Weights of a small GPT-style language model, trained from scratch on English Wikipedia: 3.54M parameters, a variant of Muon for these matrices.
Each number is 500 + 50 x the weight over its row's rms, rounded and kept within 0 to 999. Layers, rows and columns count from 0. Numbers have three digits each. The size before them is the row's rms in percent of the matrix's.

# up: layer 8 MLP up, 512x128, rms 0.131, rows 203-227, columns 0-127
# down: layer 8 MLP down (transposed), 512x128, rms 0.136, rows 203-226, columns 0-127
up203 097:538473451482477439468446514495475531557533538481530535471537483589571517467497576499531502422583516467530456515440575553493652461413523396489515472553526454592449548535495434534579493584510535487544595508493546413511555519469578514518505580489452515526470473462572496491496536463563551491507606570461500483429531564421401538456457464396498597490413526550531520480497476495512390544535
down203 104:482527409409563483496593514353488610509514610490469525468509518445544499478496538478465511475470460502503517506506462524488463426569579594550491513473467619525546537497508576463425499502446495478476474467534543494554544424424540370491414481502568502516554491537408452528601468533518578565563473561561477420565481526598548528476519456474514500482499518498460515573586532418505476444506
up204 119:494510480494546492440493438562495522505550489507477416391500477530511485451537467471510498521418511468460605613511485498598626543434474546536501501543517533557500475504451553475576469510538548551457449441446581456418516421512431402480421470617466465483488557538566473522463430507449486622408436485460426429475546504465501507452561412464501503610551462503518492532462441486476576499536
down204 100:467460643554517506477514577437499496468556482492587546471605541486481496522558572451527441541524470455567472555493588479489501527548459498527473538526570472649397365470504512531507526485484477404496570498571508419536495456454584524527469540500554542507438456453520498437513562508405631462482602489564414522552520533495496468527471481507493500509514558520438560526613522503488477525531
up205 090:537432462588559588505527497525393491546503519528583544480512418533470489508493580540534428512480528513450459492505462505492647484491558502508474540555614428501581524521490518619485571386458441519519509494445520468533581503431523531524382465481522460526519493475570528525427613505557450468517496518525372458478495554438444561490482527416516464472505485495471493602473480484489576561573
down205 102:386561453522390470464589572467517504505531531416416459542523524455515518493548628446465507448465436588513556460459522556547509433478486518450535525477478527518524492459580414465445436472447469459486534464627495536520490439512494556493494571473465426450515438527504558519531473534592488500529414472476578524600483443478482469568503479420495537454531536436587518439594597462508421533488
up206 103:546508566465451433494436520504367515472487477516421571513507469590427421511583531516548448448606515434525494600549427553484525603450443528526444467567548485501544506440516499449437540581497413570550437596471479519504502510448488562505395450513593527582462513446545488469521539495430433560490551528482492506568438477520501578495550529529543541519508501554475472546416583546474464560534
down206 096:494471514536497577465553557596444473527483439476505486512514469554518472415565470452482467501473529450581595482579526516511494512554441447538509414548553455524441417554472429548403483462510592529514437557531466535443537433516504517464588471512550479527523510581495543493471482524372455501516618464426432637458501427511449518497528446582463498449510509405524516528492549539590469395552
up207 085:592526548576476547480439560570536485492419506410432497500513486528398518534447451479484612469559393463368502481520466456493453417492531513443459449508558514506553537486441443524484533459525462583535475460483441480591429582484531496477492520433497554443480407487495491477420518445462517579578556545437485467592447538539477470383573473435487487613498461494524514539537488435510527518559
down207 065:470475503518504502528527446480534543548526502561529523531472435460654465359563529453507415451476519567542500498563541551467493440510474485590467532513477556512417450418537528440555499480380419571525490579545525423436476488438514505507575470584535494535561551536410439523508592520461486525549535558532566517489489475516533468539476513513457582421517520480576516595448576554469404519437
up208 116:488413571518520390476531441467523538494512440541518536576519622484361504549492540510483461460489419577467491495436486528553456549473450465450499492443465441422548495524501530498459596529430411575538555616498498439459527522466470499383548516486420563532467485507472472477486522500525492454418498482517469523534570482432485584560524471447517506425508482468471519546440610436524560537369
down208 098:449531569502470498491493462517460559529498586467518440494531479516560513422522457493616584494559505440510561456484411573458491568513501455424517505588477554550586568482432490544459402530522426379446512378571519524485515513573487482570471498500495480502506462438521549487601428531471534562590429450594473528459441582448468455420494457532520435461512534506467491459561534567513471419457
up209 092:501544551525496548470466484561567435511523466529468479470458507473500478572454481474469446458462560511547515444573614479447530484575468587491544570563569434500507565487537442549423531605497447511433521428464458493490508473529527493444502439487534525445460464405595501511429563545446448467369396561422415537488472621480493535550526453487472490528443420472529517524530399541513508588425
down209 091:447506586589535564433524477461591476456503540521538573377619499523424586490515514564550413496487522527520520454468545451546520441549537556435446492495406465519499454489449454511504452522555440472515489458460519527425471476495524457423510359468596444486510531535506468529596468543503493500474504456529573529468516524447470450537575593580495513423507506436588502489480570530412475398534
up210 080:481570497463454509504519536480551524388502564474443486499390447482505501441417473393444541450507435451474506418528510424452473502490494524546520517452536381503536523500397511588480533500495543549494434561476578469482528603444558517537497492445673470504470524558571505433488490537549548440534520493524460446478591458432518472538556499482501477541593510506454372458451405532530545506521
down210 068:484469458499563559484367556611573495500503521618583484496505526442540497459541440458483432509540501446560412475526544444446465436516577532549513519482514575500479413457557569448555456518379454615464558437543500413385501519461462532562501509569513454508474580419407483476461563447494520524524511590482471485457536504582505539569547486489512467492537440495553498512492529506572493494563
up211 085:410518524503527519402461542547499491472522454413526496670505495514487438479490384463518539439524541444492516486530447526500438537448557493447484492628412580449431531472483498568558529487505451447570431531540441522479569527520582454567463564506531448507458395479459592453480425481491436421509597520528529438517504476462525449472501576488478479585553631533523459519522534497498469507487
down211 106:538467533478485443459601507516507478443493480470474438465320532422543449520510566422439397511543530536486535529510513527390466506505477510471501518415546492505513485501488604494498472400489537484482603475543482425514503478430461497542517438595426588462476456452466473574445514495532573481488394460443506482528508476544505505467458485576509523519464413318486488484505484423533580502495
up212 088:476496452399511484498540503525559520514509438532485509522478538608519562472540523507499391592528440504476437555411398560513450538566529420489473424543451505609473401537458491516527459469445474479462446507513531543504504454441507475508489506549373502510419603550582474547514514491552446464440483473597556480433508482506569528589400474424575491467498421506490525472543480613544482419508
down212 069:458415544500522465447417417565509503531515489589527498508507555457552561448525535555483466556525534401450511468482551516513478556471498459552425536483495587497487462428555560570516503562500451564493649531554457454394510579407486590472549505487503466480519507447466443506504532446500480530368555549492494580462462507538550463482586460524547480422517461443605503540366549454547490501531
up213 081:461603542486524520522462484452484419467471461445520590548556453503511567584494449470431538557420538529501491506476548475424380577515507496400360567504524412495486518612499468547449488436481445408490484513546527466454547475426429496545577441442518445399428473499516459589483535477586560488501559459464474465439486548517548418487465462399507473535419478490470510526469478494529516512443
down213 100:608439422463528566370486459521457522563465515540496449553431433500507488512518466489518463455549525457481448486450500568434533494506571584635513418478477507457466447460470553518503508578441561630516490519373513488455471444476414487474481608547594492533571567488508474437457568542425514482448497561518495543544481502443532602492489476553467443439524473516496532432559535454493477551445
up214 082:488483506508471555568555556457565499550455522525497550527577460641499511428487365528512570515447461527500474448503443532555511457516451479531408470499497583429508563541458573500517426528430466470500542430601442453539529459553519478452453546510423582555482537499545553555436541526403491493341556450539508504541518586472453473547391478563506499541446513464493549461528495499484556563447
down214 077:559395509522477565543479504530490602527497589557524503536491447476464523543499405499497465559402485504597569510608504578565512387496611509500503477427482487549470528525567501495610484524472482536510561544508532447425510510445389506526491459470449510560580567520487544535490455432537517462514513481520463573492480375491508467496512603528491486511507507423580518509462577450643517491562
up215 100:486494477439503478529494448527558577567512538531396540572465440499500514509551551428524532494452482413477520442412535499544506593554506455555541448562488454570478450602491544555602542520366503391454613504504465452550602568474531463472464477520542456507446509407455528427488455463482462508496513538457492543490462474461601546543443557489483473559540506484604388446515483487498502505416
down215 095:497496507435573424547499565483514558507527495511601449514533477502612559501533607493479540480492525485522504497508417467555448421526515513583482546468585514528510419425524509462404592457500502494570495606467421513408460490492459506601418511448492494474481372480498552441497362534439556416569486438485451409572486493575436519467485456472491527461498404487516474528513492541456492465463
up216 121:555587500532529458487450503498427529446535483528565480524500546512587522527611486418561439464466483542489582517509457509474489556596531541514517560490530529523508500514522472501513557500483473512495400430505476507529565510493422591498507500512546452507449481489605507530450422512525488521523633460567362481461537524534440531570532349520409539523540563544330483547495455547447494487560
down216 119:546485520480447494529457529526524422572553466465469512454522552528428522485369437671583523414478561448561391465494441511481454536492461493657521437548458536418535557518489505462493519524475453487536494439433536433652495432566443493480527451515515470461570517539595520503508574543462581483541487495539564475517510467459475525545483536441476496449476482435492546490510440551456491524447
up217 075:443426547375491477463548599495433461476450500460496501576488522515501413467542458468510523371541548500597449508461492404506542521515501502547399473527450425444438530566441567543442489494510511496408475526510588463403488480464555472507508480466544473460479456487491526452496510439478499444398497463512559440503567456590458567476497512399482549559538495477434352511413446557527497535525
down217 073:504477518503480476473437460475483521462520473526511503452500522419453421444521477487473470575580541564487524511496535530394395452460545442509559502500410604475465535517526482457513368493482464575498510492528450443493424470461489514586529447492573504497575543497450455557512509437576562508520448523499563595475451523555588470453507673519442499446521507451618612486453502405539441481507
up218 105:379437474446463529478529466459463551528542427497559502532522489508480503597361443506457426524457441434473478476520427512516495579479491523492472499519480493503569537423522417519480639562495495554516553430510509455520488516484544614465499399522492476486418448446522564518442493476565602518379573492477436557549553541446422435521522530526446451486435472506479577433439487507438533568489
down218 107:559463516405509425555536479494485462478546515477481566433383479499522532480607464565513539419420502558503514532512515518403485461461480462577498480399533473518446438440465544445483556498484550549517464536529542587448554553545478513532440436609505497465578545506422493458480610471432525572482451440546547380538569420532529582462547435543596508472495534514542475534489507598492504488448
up219 097:494444477529541560539565494503492500487399557512485508471480478541451469469557549521514562431643502453570468475383492502574561505518443462518530428501573524472489517520421498551613480507521424530475461558470559546462636475534547478455492583506481454592508534521461458424599466512568457476530529576500381506505534459427530529561559543492493497431518460506487414529434570541499472446392
down219 104:527472552454405494571578410552598496548552486471422508549489550500570469373485493407505553494594473541508467430545527510474537503506456448560542491538403554454600495540469517442527554516473516551501476411498481526505464489529532562548569471509478467456521551500468497558588493494546553560562481561519565505585433473494592484617465534569444513494467441410394527516462521419497423486474
up220 090:491646456573494431486438562568481542498468422454440533516483497468435444451595442484558487482510446539436522504543426556551524483449481495440547489499452527442456517526507608456520503476460552500477431602445428498387557583500474544486495556561508491510536496532503424406463495405546473647588482605505473495524502508481574478509557532568508544521437509516544517481579553528523536496434
down220 087:578500462553435491518554567509387538514489527537494455456454512505402467517502468454474547561460510455542455503533499452629534562420507489494452533513491485540433429528547443539455484533440608459514499482452392519503511412594495557585556518554508519479495434571471495485446461576483481426475503454493567492535554455573469477457476445489387503480520526522473572433511468335538392493445
up221 103:480464492521538458478494469579396492512438419476519508453557470503631512492519505494555422451458493501503512478520520519528515594433563503496546550502500579553448536535496467452480457472473525554470445452472512495545458420454406503370548410483431595494512540503415524548448549528411533476561505521561451499585448550554433527492523363487460511590555508377479442517566461591510523480545
down221 093:431503524531483567415516548477535557609442473517399457579535541378489437398521454520400529455519581502511491518492530497435470558490514483465508511551568549518553546426565502544501443468482555491571585507466603590520371513558515486503575492544543516564516523509551454538449490411516423510454571484448494495381518511482544486538519444513516554484469512489515432534633554464536465500491
up222 122:482443554528415511438550626573578496536496514504429538459450449499529510546520516507474521480481554487485533508547423469524546512472524536572505503595433504510457618597487629546497558590571359543501488530497515504540567599533460458525584458495482441567487514438447511473606467537514572508494512567523404502477462519468470536526561418534516382477511502490552516436459551457500541513550
down222 131:453458522449556503516534470466501533559531530485531395521442574592469563484553480516540521419545508502519438584506445554549462433537549579579517464452479450520433454460459481487463579519521516402544427468410460533560525449454475519590550520557505469541595577625524510542590531498404498463531545507594556516435458480497511474479403459450548525404455522588440466485466426456530485535504
up223 099:559523526478396571520488572434538525451494595460479607595468477545565545499552497519500424503506393435605494430410556504501506481496589571532476516568561526417449486512538521555545504554430416520504420445468455480426534507596512497501480564447485411581479533483495502496501473537545378488543517457488478511559478455459587537477571415491577521527583460537521505448487507502516532528419
down223 089:531495487446478502509488492523474553443480437521555524440574408514473437475455465469643474570508549558442522527444573567546470522438466515562511515492544567526532466426541449520408468472408597542540496526549501550485427486510465503541406558488479546447504430531510432505495492556555525394510530536452478492552476532489445533605490485416480496433463517618479412416437417482416417513433
up224 077:446533512498511478591530502509493451448479446451496503537554492505495537493548486445596563539533451532467422569494567492515536542538492532438407454439559490519494470491527480495549527482527513420486479487551402471486494352552430589433522443601562502533447381537570511510474592513510411591491549556433407550579481551491496472497486506457413483549398527452565481467547533588576543497464
down224 071:520402519451505559407526500454390476576505550483532459446461582422570471557470503451419617461447526377553498551470508502502463493504498463533454453563496503541470451465425483552511432492482575471523526599494474561408445526463531491521417478522545446434518546551456565418525498558549544451471581471488566456508489494547550476424478561527419575430533585462472560457544506513501445434562
up225 087:374577561544488481519432444501508498521574414525408561501525512527490489494512477416548513494531441537477514545571508535508620457493483621484653533418500487535495610446535440498546540473492530567558487537474461486561577504485482559522410542551546540572443491495476444434453583426519584495552426559481497518437554524518492461544435519443527360544490472500467497504528483485466519498459
down225 090:458417433546470480487538499474461456527514499579515591465545479518454439509516495525548532480439504562436443466461563459481550416547562470466531493515495447562506518507459576454510393488457396476457441574544498569561482480505537513501579458554553542530579427480430659549480533573495438462465402496478551497458576454551562498420488574475492547512539503424483476484426466424548506368527
up226 102:493442493446534557508497465490537496455484470463574619473476426487481533494494531529535529564475440464438558508480496423514524455443581553587513514476437433641491469509605518452516485409502549422506470398586511473486632495486475538489452427514440497499461498556606508524528532441514540486498417619485434484469452473509486461468430493417479462480577447522477347511492482432542497518489
down226 101:527454431550497563536419442497400521501505543427493545528453474560466505531472474537527540461493567495479525528554480535580322508504525542492560450525556485486546587482478497507474436506504648422576518454521532479453519499609453553492458458519505571449497499511546557519496500544600455472543494452396552548527524453588446416503446454450546477451373506556518484484436454513490409444510
up227 110:494483567474455497482519412560503489495526426573491418498560528507572534399466460504502520467543506451504515453542528519505458414514529528506545480562519470563486565567571401481499551560474522547482514422547541512518534523553615468444534468351505527476456476481467488468580469552411426460448571566362423502492571563441530492496454535600539429556502450399467524514517472591477439510501